Weights of a small transformer language model.
Size: 4 heads of 32 (1 for keys and values), vocabulary 8108, 5.46M parameters.
Each number is 200 + 30 x the weight over its row's rms, rounded and kept within 0 to 999. Layers, rows and columns count from 0. The size before them is the row's rms in percent of the matrix's.

# down: layer 15 MLP down (transposed), 384x128, rms 0.0721, rows 121-173, columns 64-127
# up: layer 15 MLP up, 384x128, rms 0.0721, rows 122-173, columns 64-127
down121,096,140,190,221,219,215,169,180,226,207,199,220,176,212,223,238,167,160,185,205,210,199,214,199,239,244,216,215,236,199,219,230,189,152,151,211,205,268,248,161,232,153,217,166,205,161,185,186,199,217,259,221,159,183,145,228,164,238,293,220,171,151,200,232,172
up122,103,175,275,154,227,213,202,208,175,251,211,190,246,244,155,201,171,195,220,218,215,169,176,169,245,210,162,153,200,232,193,185,220,193,237,181,219,246,233,192,229,207,215,223,216,195,181,151,164,152,229,250,247,145,189,190,168,161,169,252,199,155,219,204,202
down122,100,146,228,194,233,224,172,165,131,153,236,160,155,245,236,178,180,235,193,211,182,201,263,195,198,202,172,175,241,210,208,162,198,203,183,233,183,186,215,202,233,150,192,206,196,228,239,171,243,170,201,202,180,185,218,231,174,224,178,163,239,151,188,198,241
up123,105,210,236,185,166,163,192,215,171,189,222,180,236,200,210,187,171,145,233,242,186,137,183,199,192,181,194,193,179,172,223,204,205,226,209,209,218,250,243,227,168,203,171,195,168,188,267,197,175,183,249,230,174,216,240,236,189,262,152,159,245,191,214,251,204
down123,092,193,133,197,197,215,233,211,220,197,246,198,183,166,206,200,116,187,230,169,166,193,201,232,173,186,218,209,195,274,158,241,213,229,138,184,201,208,219,180,222,165,220,197,195,219,187,156,171,208,169,214,170,249,170,180,189,215,196,220,155,239,223,253,228
up124,096,158,194,195,138,253,227,218,191,255,253,176,188,149,194,204,183,204,173,202,142,178,179,194,269,217,222,217,202,183,144,218,191,158,206,159,228,216,209,243,203,219,152,262,164,148,179,184,210,146,182,223,213,206,215,183,171,209,169,244,228,218,165,235,236
down124,090,235,228,198,201,237,218,184,227,222,131,190,202,232,170,214,172,204,228,217,237,198,129,199,203,230,241,204,202,176,181,100,154,206,155,189,215,199,181,234,225,222,234,153,237,184,201,183,205,203,165,232,225,185,186,155,205,229,209,187,114,173,223,207,224
up125,092,195,214,205,143,188,258,184,168,178,194,193,212,208,176,172,181,161,231,201,149,221,200,173,184,183,157,178,184,211,220,231,228,231,187,209,181,239,165,182,207,236,175,154,211,210,232,234,190,193,238,225,182,205,184,169,159,166,263,181,212,241,183,156,206
down125,096,219,174,232,245,182,213,208,178,209,214,185,181,188,229,186,166,215,184,185,204,226,159,168,170,204,185,230,198,244,235,162,133,204,215,173,172,163,162,222,211,221,181,257,218,223,137,198,224,222,221,202,256,161,228,216,214,164,178,179,199,138,161,179,184
up126,092,165,179,161,216,203,168,180,137,221,235,187,220,173,192,169,181,187,220,179,201,163,138,188,173,177,246,221,179,201,190,209,217,199,229,194,227,189,199,195,240,202,256,235,170,176,214,180,205,240,244,183,160,166,202,178,212,171,240,171,233,212,198,204,211
down126,087,154,222,253,200,247,166,208,218,250,229,211,192,193,140,202,196,216,183,208,205,218,212,210,245,210,196,154,179,174,212,175,220,182,156,195,230,178,219,179,175,175,228,158,180,194,214,168,133,221,168,242,160,214,187,137,157,206,206,177,241,192,214,160,211
up127,099,233,211,232,161,177,173,180,200,189,174,207,192,204,254,180,184,198,183,191,204,217,236,140,188,207,189,163,213,205,189,216,162,184,193,221,200,224,214,225,267,195,234,249,187,175,118,208,248,194,196,213,179,167,131,177,241,202,186,203,235,207,188,231,250
down127,081,270,211,229,222,189,228,195,218,179,210,195,204,211,206,147,173,204,246,183,208,185,174,206,210,224,168,194,211,221,226,153,221,170,212,234,174,231,232,192,210,222,223,199,226,210,169,203,232,142,186,198,206,242,209,191,181,208,156,205,152,218,209,233,232
up128,093,174,175,214,184,182,152,181,132,244,130,201,160,186,210,210,152,212,208,235,225,207,182,151,268,199,212,201,190,201,225,183,180,195,117,218,238,187,199,205,206,228,244,174,190,218,205,218,210,187,227,256,190,209,147,187,243,186,237,189,178,191,205,238,282
down128,096,175,236,191,261,220,244,200,192,207,181,141,194,166,172,190,227,249,232,177,232,207,196,126,197,177,256,202,256,209,261,171,148,167,208,213,188,198,164,173,274,188,200,163,200,219,228,210,198,219,191,206,204,152,224,218,194,177,235,209,186,167,179,187,196
up129,110,169,191,201,212,230,200,225,144,228,177,208,192,189,176,198,221,221,182,171,150,224,237,174,208,239,174,183,184,191,150,216,222,227,222,243,204,169,180,185,223,220,199,205,243,193,151,155,256,234,182,201,266,153,186,148,210,166,120,188,240,255,251,230,178
down129,095,193,275,194,184,188,244,189,187,247,204,195,185,220,205,198,182,215,190,253,224,205,229,171,205,160,193,221,221,217,174,215,167,202,135,246,242,193,211,177,257,193,193,146,167,169,179,221,164,214,141,231,215,230,226,218,208,223,224,187,198,190,166,219,191
up130,094,253,173,179,136,187,217,210,216,177,181,221,146,235,195,182,194,200,262,182,228,219,232,164,244,220,200,205,126,187,182,195,140,162,219,218,159,204,187,187,244,186,210,251,243,135,214,187,243,215,182,231,200,175,200,222,210,212,202,223,192,230,194,225,234
down130,107,204,211,231,250,224,216,224,176,168,197,223,180,243,194,198,199,211,168,219,171,192,222,198,212,187,234,220,128,128,178,219,236,127,187,166,204,201,211,232,179,209,144,228,203,223,192,147,235,233,197,212,173,210,212,235,180,149,191,247,229,235,161,217,202
up131,101,196,132,182,228,194,202,230,214,198,231,238,242,180,195,250,182,190,206,188,186,237,161,204,179,153,187,228,246,195,166,188,210,193,245,197,162,188,200,166,183,193,152,219,182,250,221,167,127,230,218,190,181,173,183,235,193,224,245,158,182,199,162,212,203
down131,102,152,199,191,186,193,173,211,173,225,161,188,211,164,208,162,179,201,219,209,190,205,195,242,146,221,222,162,150,179,189,231,234,208,268,202,213,199,139,187,186,186,182,179,194,184,204,221,158,239,201,228,211,253,149,167,203,222,191,200,229,225,195,151,220
up132,103,204,189,171,187,195,216,238,158,198,168,214,223,191,211,174,227,127,218,200,153,220,191,174,213,135,186,153,207,153,218,226,227,164,121,195,166,141,189,200,250,223,246,209,187,165,190,210,204,202,190,181,166,157,218,181,222,198,223,205,167,220,192,231,129
down132,108,178,243,197,178,164,203,155,191,243,207,230,163,221,220,239,231,183,216,220,214,174,240,207,219,226,206,194,128,215,212,235,158,221,198,202,185,204,233,204,208,207,187,195,157,204,253,231,162,201,173,195,185,194,146,163,188,170,270,201,245,195,208,168,183
up133,091,197,216,158,247,121,235,231,218,138,132,182,196,238,197,206,217,173,212,202,178,177,211,165,217,216,194,192,203,192,190,192,233,201,214,166,192,240,186,186,235,167,175,214,191,232,223,244,229,156,195,200,221,227,155,237,208,193,209,157,172,190,186,223,178
down133,086,226,161,189,190,223,164,148,218,212,238,192,190,170,242,187,245,195,167,196,168,200,192,166,171,195,220,231,188,228,161,211,144,197,235,218,195,186,231,143,132,196,199,158,212,196,185,240,233,255,292,195,199,215,190,177,179,249,227,247,193,200,123,135,218
up134,100,178,208,186,134,225,164,138,184,250,227,204,242,234,210,207,193,187,230,220,208,208,201,253,214,163,168,190,132,189,204,205,210,178,208,150,159,189,192,200,245,193,246,231,212,184,183,190,232,141,238,208,211,197,195,230,175,189,202,250,137,180,196,148,200
down134,090,236,217,180,228,173,221,206,214,200,224,191,237,181,191,217,218,211,181,178,174,201,199,275,181,211,214,225,217,198,196,187,213,179,190,219,210,234,180,126,243,184,198,214,197,169,246,208,243,190,187,188,234,256,156,250,268,215,182,189,186,174,170,245,205
up135,099,208,239,186,198,211,184,248,207,164,205,217,204,181,236,215,209,195,177,163,248,172,197,189,248,220,196,268,216,224,205,200,188,130,230,153,207,244,212,106,256,133,203,194,236,166,228,214,219,146,155,243,223,235,188,190,185,188,163,201,214,201,222,211,160
down135,096,272,203,149,209,226,171,196,184,188,177,163,256,172,237,223,220,141,185,246,230,253,211,183,244,200,169,213,222,230,203,200,172,147,162,220,208,225,198,210,191,235,229,189,193,197,191,152,190,146,251,183,231,201,236,160,228,193,209,133,180,209,162,231,187
up136,102,196,215,199,188,255,185,264,196,209,223,180,231,217,161,164,212,200,169,217,149,187,226,175,176,259,222,215,232,200,270,151,202,194,162,220,191,209,152,213,208,204,201,255,150,154,237,171,202,245,203,199,163,209,165,192,157,216,155,243,179,225,204,217,226
down136,116,241,214,215,190,149,196,185,206,204,218,160,233,195,179,228,203,178,195,210,243,202,148,140,147,199,174,203,183,133,130,191,220,172,226,158,171,229,190,167,214,207,246,220,261,202,176,253,227,182,196,225,201,240,153,184,199,210,214,208,208,163,249,233,217
up137,095,199,195,191,167,218,196,194,232,187,180,189,207,178,169,233,218,181,213,197,208,213,119,235,219,183,240,196,181,210,187,251,182,248,211,153,190,204,219,208,192,240,222,209,204,212,184,219,208,199,215,216,153,215,240,206,167,216,186,223,221,250,126,230,213
down137,107,179,230,215,179,161,158,180,196,241,223,177,186,230,209,235,257,211,185,273,229,212,222,274,169,225,212,223,185,206,178,210,193,214,223,202,200,203,166,187,177,217,184,242,205,205,212,201,208,200,152,213,232,179,162,147,173,149,199,208,220,195,212,161,179
up138,092,210,218,248,202,193,143,203,150,215,246,241,188,227,221,232,236,188,207,197,253,232,181,239,184,219,187,157,207,148,239,233,168,198,179,208,191,179,257,148,207,220,179,214,181,167,219,203,208,220,224,259,170,186,159,181,188,190,253,218,172,230,178,196,205
down138,108,201,235,162,233,250,175,189,248,232,166,192,199,201,187,184,191,199,197,221,175,194,175,264,260,178,228,216,191,210,171,149,219,172,199,205,169,152,201,193,197,228,188,243,196,181,200,249,167,162,169,220,180,170,190,178,233,214,161,209,213,151,269,179,159
up139,103,158,164,209,173,187,196,235,180,188,200,163,184,214,176,214,160,157,218,161,223,230,167,141,250,173,207,162,205,153,236,232,219,204,221,209,133,196,185,195,255,234,255,155,246,242,189,193,173,269,211,196,163,232,252,182,201,158,221,190,191,230,219,193,204
down139,103,188,173,130,178,166,277,193,242,208,214,195,248,206,204,181,256,166,198,174,170,143,167,188,169,250,180,178,211,253,236,175,204,235,194,158,230,167,176,187,178,228,214,221,168,252,243,189,192,227,201,196,244,213,192,203,237,174,177,222,235,198,232,174,160
up140,101,223,218,210,198,249,217,232,204,203,210,185,194,173,218,180,184,231,140,162,202,236,171,256,246,192,249,234,225,251,228,188,165,230,179,285,182,210,164,184,227,200,245,215,191,171,162,189,232,213,252,216,231,261,146,195,205,213,202,252,169,199,224,205,185
down140,091,180,179,221,225,220,207,226,180,208,216,205,156,236,205,223,216,189,205,210,220,222,218,257,213,216,175,208,178,218,197,197,139,225,209,189,240,144,275,261,197,213,157,171,199,191,234,159,162,212,224,230,133,199,206,216,190,154,216,176,175,198,222,233,189
up141,102,195,221,208,194,209,191,209,167,173,212,226,241,142,150,184,186,223,174,189,156,137,216,249,173,135,211,202,203,150,210,207,148,159,230,191,170,216,165,212,193,236,247,205,256,224,190,233,191,225,180,154,228,207,222,209,218,246,197,208,185,193,110,214,254
down141,092,223,236,181,198,220,242,205,173,197,157,178,188,137,239,209,179,188,220,224,198,201,185,242,194,216,225,210,215,184,243,221,171,155,206,175,108,247,199,222,185,221,170,189,283,251,204,232,138,170,209,173,208,146,241,169,189,178,152,198,242,250,153,201,219
up142,108,166,228,228,205,199,210,220,159,217,265,180,223,175,225,187,224,209,203,236,148,261,264,231,238,224,197,151,179,218,192,212,177,213,252,206,181,227,202,162,196,186,204,216,206,169,203,180,169,228,243,235,120,154,191,247,170,228,142,176,214,254,171,161,201
down142,106,252,199,219,239,192,155,201,152,278,214,199,231,177,225,180,238,202,201,214,174,192,213,188,206,244,192,183,139,174,186,233,202,200,231,185,211,234,246,209,194,206,231,207,135,254,218,164,204,223,205,176,175,213,160,223,159,236,220,247,211,205,206,207,169
up143,095,261,190,216,226,209,228,216,151,226,217,253,180,182,203,227,182,225,173,265,211,175,244,129,202,216,216,214,183,180,268,191,139,271,130,198,219,145,240,186,183,225,233,211,187,160,181,249,232,212,248,184,163,248,181,209,163,199,172,188,186,211,174,178,236
down143,101,204,164,215,225,183,150,246,242,228,231,203,165,259,224,205,216,192,226,227,245,199,233,205,193,216,199,216,265,231,209,189,223,168,212,194,225,142,198,151,202,232,248,194,184,175,222,207,262,230,233,146,216,186,211,239,106,185,184,177,190,150,217,195,157
up144,097,174,198,197,217,240,134,276,185,236,187,181,145,223,206,179,210,190,202,290,237,216,214,197,231,192,209,237,185,193,213,191,193,197,155,215,165,215,179,158,206,185,226,255,234,153,173,153,274,204,227,202,232,202,180,198,179,250,139,255,218,254,184,180,159
down144,116,219,219,170,177,165,230,220,185,239,210,148,239,170,189,184,231,216,177,160,217,185,185,229,220,258,141,235,200,209,197,150,186,250,177,159,231,207,213,254,236,242,177,198,190,259,244,169,194,175,163,174,196,265,255,129,225,201,210,182,172,188,205,223,240
up145,094,168,171,175,125,210,203,199,194,172,183,203,176,224,154,212,195,137,230,187,178,208,190,174,247,224,188,156,234,161,230,198,212,168,223,225,138,214,160,176,217,203,194,237,237,250,226,211,224,165,208,159,233,221,183,251,128,158,172,220,194,227,229,216,196
down145,091,196,218,246,171,199,207,226,172,159,200,146,232,217,168,261,223,202,164,280,197,188,175,188,180,203,207,192,228,176,173,172,253,157,156,135,175,224,151,181,148,192,178,198,233,195,202,203,210,229,220,139,168,209,142,228,126,228,169,213,235,198,216,219,175
up146,100,165,208,189,131,278,201,175,255,195,186,214,196,148,170,220,241,178,178,192,224,214,197,163,181,219,203,219,163,220,231,160,154,203,201,225,184,212,212,208,205,191,192,168,198,249,226,123,222,245,224,199,210,182,258,198,184,220,159,178,211,280,218,157,179
down146,110,166,236,175,158,246,220,208,187,163,224,187,205,259,173,236,232,224,206,170,183,169,167,186,190,182,226,187,202,238,204,179,182,199,212,178,228,296,234,183,213,184,158,176,150,299,192,154,225,199,202,174,202,180,217,175,229,208,182,170,195,188,196,220,272
up147,101,176,153,227,177,228,177,254,148,226,267,209,228,221,192,154,177,245,204,210,189,181,214,187,238,160,202,228,172,196,228,116,216,183,229,216,198,201,213,198,166,208,163,211,204,233,174,206,229,228,199,217,195,204,202,229,203,165,241,207,207,213,164,216,207
down147,114,176,180,162,213,229,192,217,239,198,164,225,202,221,194,180,193,194,265,181,190,218,191,173,171,175,188,185,175,210,208,159,216,252,241,219,165,203,169,189,212,203,230,189,226,212,252,207,225,180,197,211,189,147,257,196,163,179,247,181,239,198,192,192,202
up148,102,185,224,200,196,221,195,265,243,172,174,189,214,207,233,164,184,195,212,211,156,164,175,177,160,182,175,247,209,245,198,197,228,186,179,203,140,248,205,174,192,195,208,186,203,172,203,169,182,176,159,159,242,159,267,209,249,169,170,249,164,250,217,200,159
down148,090,193,220,147,207,203,197,183,195,203,184,203,201,224,213,193,196,198,221,198,189,200,252,210,289,174,222,173,198,195,245,183,143,238,213,168,252,213,214,212,183,215,172,191,246,193,131,201,193,259,209,207,234,221,219,212,198,207,203,177,203,173,206,134,174
up149,092,160,225,234,192,205,170,226,124,189,166,191,219,219,215,201,235,190,192,208,209,182,235,196,188,216,200,169,177,253,208,280,187,154,155,226,239,206,248,151,214,164,200,151,235,206,276,221,200,195,212,202,215,148,244,220,254,229,215,287,199,246,206,183,178
down149,112,217,202,229,151,214,198,184,170,212,196,215,223,204,186,205,197,191,214,239,217,183,206,189,201,215,184,183,271,208,159,203,159,203,197,233,191,125,204,228,182,245,252,173,190,201,175,165,200,168,240,168,206,202,242,187,193,277,179,182,260,196,166,225,215
up150,090,194,157,216,187,235,203,235,217,156,156,236,208,205,219,194,201,233,243,204,265,225,179,201,148,149,245,213,156,186,232,208,210,175,193,180,195,164,209,218,221,246,197,192,181,266,143,241,230,189,212,229,225,197,135,187,154,228,189,169,214,203,235,183,167
down150,093,203,179,164,190,179,221,168,220,157,239,192,206,246,253,234,242,196,178,184,165,199,225,152,212,251,184,161,208,207,194,195,222,233,219,223,202,197,226,161,173,191,193,193,237,185,214,228,191,200,175,144,192,212,231,189,258,237,184,230,223,206,174,228,229
up151,094,249,204,142,229,178,125,174,156,193,210,238,242,204,209,178,180,163,238,228,199,177,173,264,193,224,185,205,215,184,186,207,181,195,202,212,232,201,226,196,197,238,176,193,217,180,221,188,225,210,243,172,176,206,225,185,117,227,165,175,177,228,175,242,201
down151,094,168,193,207,202,223,186,214,217,222,191,168,214,228,246,174,210,168,226,186,154,170,172,185,224,234,181,259,194,217,256,201,213,166,215,197,179,216,200,186,222,203,158,151,228,231,258,224,162,155,196,168,199,184,207,211,165,162,197,222,161,200,224,185,150
up152,096,201,265,220,207,261,173,243,196,214,163,231,190,242,184,186,236,183,160,223,156,150,216,182,208,152,173,170,182,244,239,197,197,192,215,193,255,167,239,235,159,203,223,207,175,169,222,159,166,197,158,206,252,142,198,201,203,182,97,196,197,251,223,200,196
down152,117,179,187,163,199,244,222,227,229,189,181,229,217,207,187,225,228,163,183,189,220,154,167,166,221,198,193,204,183,185,185,272,196,205,214,186,226,222,210,207,210,191,198,211,197,235,250,183,193,210,211,153,169,152,227,163,167,164,156,176,237,285,197,245,161
up153,093,210,133,193,154,151,159,251,198,180,158,224,211,232,212,222,265,136,225,173,186,216,214,139,229,172,198,175,152,177,171,205,231,178,186,224,186,204,198,195,183,165,221,187,227,176,187,189,215,227,245,227,160,207,162,203,157,181,222,224,228,235,223,205,202
down153,111,209,262,209,171,180,210,183,139,258,262,175,242,210,183,218,173,258,227,197,207,164,190,217,193,182,209,232,184,170,184,162,213,169,188,160,161,186,172,213,214,173,215,212,252,194,241,148,195,206,179,184,202,200,212,208,142,205,168,204,204,262,161,190,200
up154,093,214,200,174,194,214,185,215,206,273,156,149,192,212,146,205,161,209,189,183,171,231,252,206,217,190,235,203,194,177,238,228,160,176,163,220,213,236,204,173,229,198,238,190,209,169,197,198,186,240,214,265,211,180,169,193,209,211,183,263,191,240,193,167,222
down154,110,221,128,206,196,184,186,158,191,180,209,161,191,282,228,182,210,160,160,230,225,207,232,212,208,177,211,235,239,214,191,218,213,224,169,202,235,177,220,176,173,208,263,176,196,198,194,231,172,165,209,177,183,219,165,187,173,219,187,202,175,208,213,165,237
up155,109,126,128,170,160,225,215,213,216,220,156,179,220,198,150,168,174,217,166,182,167,167,211,161,199,215,188,174,166,180,226,227,180,192,207,225,241,219,223,205,178,176,212,226,226,226,179,203,234,251,231,230,219,200,206,169,160,191,159,193,227,217,235,260,227
down155,092,230,207,203,189,232,178,204,224,216,288,193,241,157,222,256,206,194,211,208,205,196,255,182,209,235,194,197,187,171,188,190,164,150,170,151,119,230,249,229,145,208,197,157,220,176,125,175,215,205,191,220,146,191,216,223,190,198,205,178,221,166,154,225,215
up156,117,154,207,188,210,265,221,227,205,179,210,239,192,183,205,221,190,190,187,233,205,253,157,201,195,176,259,260,256,167,232,227,188,194,197,128,192,160,248,158,182,205,173,209,208,184,201,184,246,216,233,181,164,177,222,196,166,205,200,155,275,228,148,244,178
down156,094,272,158,216,201,184,201,260,224,187,201,140,172,204,211,230,190,180,230,228,234,183,175,207,224,157,204,123,204,173,168,230,214,190,220,217,184,172,215,163,117,133,210,227,186,207,182,197,244,210,195,213,243,200,208,177,223,181,204,188,211,215,203,219,208
up157,095,255,165,178,224,180,227,268,204,181,176,209,216,250,187,176,215,225,193,214,150,195,208,216,170,170,200,202,173,243,171,249,206,169,246,169,159,192,192,180,238,206,212,214,212,217,177,204,176,191,189,217,188,193,246,195,181,161,195,198,232,197,236,146,195
down157,074,151,181,174,199,217,136,187,193,208,232,160,195,226,206,197,218,186,257,270,195,237,255,197,188,226,243,202,211,236,286,201,276,208,187,197,189,223,221,212,222,212,219,215,216,203,215,248,188,193,198,175,197,229,143,172,239,216,230,183,197,179,204,207,168
up158,112,180,177,196,204,204,152,204,223,212,221,176,174,216,255,242,175,199,199,130,189,191,200,202,235,171,164,206,194,218,186,213,190,174,213,201,222,241,174,175,222,153,161,202,217,182,182,192,188,255,230,208,214,206,184,179,211,198,231,263,230,175,182,141,231
down158,104,210,115,197,164,222,223,181,216,200,167,187,202,178,187,197,181,233,222,203,196,181,204,201,185,192,210,244,147,234,146,221,162,223,241,200,166,229,178,165,245,214,187,253,194,260,189,167,198,146,188,179,211,169,233,188,243,195,211,209,204,193,180,162,239
up159,095,185,240,216,202,227,235,182,189,176,195,162,201,150,261,183,214,197,200,201,221,229,220,230,199,194,181,194,148,262,220,224,173,242,171,220,175,166,234,207,191,251,210,218,188,216,243,239,201,162,177,215,202,188,225,184,195,180,185,239,234,194,178,145,220
down159,088,165,225,214,206,219,176,215,200,207,202,193,162,158,210,201,222,214,170,185,133,219,136,148,179,203,212,160,195,247,248,218,168,222,213,178,211,232,199,203,204,239,203,170,192,217,203,204,204,195,235,207,204,175,164,235,214,190,246,273,218,192,233,202,195
up160,099,199,222,188,216,182,175,213,229,207,196,218,238,182,232,220,141,234,183,253,200,220,230,184,220,186,187,222,206,177,178,222,250,199,231,234,204,191,233,167,212,215,150,214,220,151,158,176,156,221,143,196,205,227,225,165,224,204,219,213,193,189,184,221,129
down160,093,176,257,180,184,217,210,175,168,228,202,253,169,181,119,159,257,191,206,226,244,195,227,213,212,282,171,151,179,219,188,161,201,143,178,181,168,180,235,217,194,234,209,219,220,226,184,225,260,203,206,160,163,165,209,207,235,172,194,227,244,198,192,233,129
up161,100,190,238,208,178,253,221,191,180,172,204,200,212,170,161,165,171,176,156,244,219,183,247,194,158,239,239,178,186,244,261,237,179,184,199,222,148,174,203,202,192,139,209,209,161,175,208,217,191,222,152,220,173,167,195,213,215,161,171,177,178,217,172,159,228
down161,097,271,242,188,207,187,179,209,203,216,207,237,222,200,186,239,177,221,234,230,200,214,177,178,237,190,192,228,209,151,173,188,208,170,234,181,198,157,211,198,155,256,210,189,293,233,236,163,166,209,177,216,203,167,158,172,185,202,162,125,191,168,180,193,195
up162,099,189,250,263,220,179,179,206,184,162,171,230,159,162,135,212,211,187,233,183,216,209,191,212,207,182,218,256,162,183,230,243,230,219,193,189,184,183,171,210,222,158,217,221,189,185,241,149,180,187,231,181,207,240,182,175,199,183,237,236,204,214,213,221,189
down162,119,183,199,186,247,218,195,209,187,231,293,160,216,169,162,192,198,184,244,178,231,168,216,186,194,176,238,199,202,192,192,187,178,204,165,224,273,207,170,181,232,182,175,222,128,180,188,195,213,156,157,190,236,161,214,215,245,176,193,191,167,166,186,174,226
up163,098,165,189,208,249,151,178,142,234,251,177,189,181,201,155,238,175,201,162,231,242,230,257,214,163,255,234,186,223,147,233,215,199,230,176,152,228,226,197,220,218,183,225,155,215,239,180,230,215,172,213,176,162,233,173,225,192,240,213,163,213,182,163,226,187
down163,085,169,248,202,179,199,177,186,184,191,186,220,175,188,172,236,178,216,271,131,236,194,152,167,197,174,189,170,253,232,191,224,194,202,216,199,243,198,191,213,217,237,233,248,179,189,205,228,124,228,198,202,176,197,132,256,197,198,203,178,174,211,165,165,212
up164,106,195,204,230,172,137,249,208,208,180,190,226,233,235,212,193,214,229,230,175,128,176,213,201,237,204,203,148,177,206,273,234,170,211,185,261,199,217,198,156,186,210,201,202,246,190,195,182,231,215,198,171,186,194,255,226,136,159,208,163,198,252,162,230,175
down164,096,194,221,230,219,190,219,202,185,177,220,160,167,177,180,188,221,201,201,224,234,251,169,235,258,155,201,166,175,216,180,276,202,251,176,210,219,197,207,186,189,123,194,245,172,173,162,175,216,233,144,227,133,193,210,224,142,230,148,165,258,183,190,168,210
up165,094,184,196,152,211,223,213,191,234,213,213,209,212,266,162,215,249,145,209,203,227,218,182,137,235,213,170,211,251,218,218,185,224,189,211,179,203,223,222,253,217,178,200,258,133,253,221,224,195,233,229,228,163,146,195,212,193,141,198,221,207,183,174,178,196
down165,096,238,229,217,190,241,219,201,243,170,194,157,159,147,146,193,208,219,150,190,204,174,183,250,173,165,224,200,222,221,175,201,145,174,196,181,160,157,185,155,205,235,234,185,219,258,164,191,173,216,241,206,247,192,251,210,198,224,196,197,172,191,208,206,156
up166,098,186,224,201,192,166,219,196,214,210,209,260,132,209,174,229,221,150,236,200,219,197,200,213,283,213,193,176,220,209,194,194,233,254,164,171,183,232,248,198,257,156,233,240,196,205,165,207,185,209,184,198,203,208,215,220,183,217,180,121,181,247,199,173,158
down166,115,217,236,222,197,172,207,209,185,205,207,166,189,221,153,236,137,178,247,212,237,260,187,171,182,215,253,191,186,205,183,219,147,140,188,197,196,166,208,204,200,206,155,122,140,186,268,221,213,181,209,180,244,224,188,235,209,172,182,161,165,179,160,227,168
up167,099,226,219,202,194,174,236,227,207,190,175,165,221,221,135,213,209,232,233,188,197,183,125,209,202,224,270,184,168,166,178,239,198,213,208,237,235,215,190,202,232,192,174,251,207,216,224,159,187,177,156,191,201,207,144,201,210,216,178,187,179,171,205,188,216
down167,108,200,212,179,207,169,227,223,256,221,172,203,193,170,191,159,175,214,250,175,236,209,154,207,196,203,192,208,262,166,156,214,233,248,253,187,206,208,175,224,192,202,203,207,211,210,166,237,184,195,215,202,193,222,229,202,227,176,190,131,161,241,194,199,177
up168,104,209,232,210,184,217,223,263,202,207,200,229,236,203,170,214,174,134,194,175,208,209,206,205,194,209,210,249,204,220,184,209,201,193,243,231,210,195,203,186,249,219,208,221,168,122,245,206,188,249,212,202,169,174,216,211,148,235,146,216,187,137,157,195,208
down168,083,199,201,223,188,227,219,218,216,152,208,239,174,203,176,204,186,206,210,194,198,200,158,129,122,201,216,199,214,254,204,198,218,204,206,155,211,187,180,217,163,217,186,180,199,114,182,182,277,186,187,187,193,206,219,259,190,204,262,207,253,217,229,223,140
up169,094,191,199,141,197,192,221,212,198,173,199,255,216,236,199,227,279,146,242,243,197,135,213,156,174,178,174,160,193,201,220,213,203,249,170,187,233,256,228,203,249,224,192,187,204,221,252,192,148,182,202,227,147,158,176,209,225,159,173,257,200,195,192,168,223
down169,117,197,171,163,188,190,212,218,193,165,238,252,192,151,172,153,235,192,186,167,187,182,179,186,152,190,200,226,186,183,248,189,209,223,216,217,174,225,230,194,191,196,237,216,242,184,232,187,255,207,208,159,213,168,239,147,130,250,195,222,221,236,239,100,165
up170,091,196,207,159,215,209,153,239,209,229,232,160,204,218,164,218,172,200,211,177,183,218,185,180,243,208,219,221,216,187,172,210,233,163,244,172,186,186,162,156,264,196,189,203,197,140,216,219,225,128,181,163,211,224,182,196,203,227,185,161,132,207,183,137,225
down170,083,198,222,167,254,185,188,211,214,257,181,258,227,234,220,204,168,177,191,179,222,166,236,170,181,213,218,209,248,229,235,235,207,147,174,212,150,172,174,184,225,146,212,146,220,244,172,208,227,187,235,245,214,200,189,256,147,195,122,180,220,198,172,158,124
up171,100,236,139,209,233,147,244,206,226,213,185,252,170,180,154,211,251,163,162,155,202,151,231,194,236,193,223,217,204,249,254,185,199,231,196,139,201,199,186,180,219,211,197,179,200,226,177,179,229,188,197,119,218,186,200,226,178,206,200,199,193,195,231,190,168
down171,101,208,213,215,146,223,221,190,183,227,190,162,226,220,197,247,194,199,243,216,155,195,229,168,225,228,179,218,212,167,179,185,212,206,208,227,165,171,170,218,219,147,185,206,201,226,213,180,176,242,151,214,202,231,175,187,181,179,183,175,238,189,269,222,177
up172,105,195,223,252,210,229,203,206,160,168,133,275,132,196,215,207,198,190,188,238,204,197,255,219,238,180,202,245,261,155,177,213,185,224,184,228,195,216,233,211,176,195,205,210,173,158,239,204,248,199,240,182,140,203,221,152,215,220,200,198,197,250,199,234,180
down172,098,202,127,213,238,250,201,200,181,207,212,191,175,190,210,139,228,219,188,160,161,213,181,220,265,246,217,209,213,219,150,219,245,149,201,189,161,135,197,217,178,217,247,169,274,212,205,205,227,217,203,189,181,154,188,140,224,189,214,239,183,249,238,229,150
up173,111,246,237,159,225,164,175,195,198,203,185,204,187,215,224,215,173,205,211,202,205,190,249,181,190,185,230,227,218,182,243,233,208,234,218,234,205,198,168,149,205,178,241,224,232,260,225,203,155,197,168,196,215,204,234,230,174,192,194,154,184,265,192,240,169
down173,106,212,201,191,184,143,212,205,208,203,187,213,206,223,175,205,189,168,227,218,267,205,183,213,246,143,198,182,220,178,224,225,228,237,212,204,245,223,128,243,235,237,214,130,184,176,129,207,184,182,215,161,169,172,216,252,222,183,186,189,165,236,187,222,216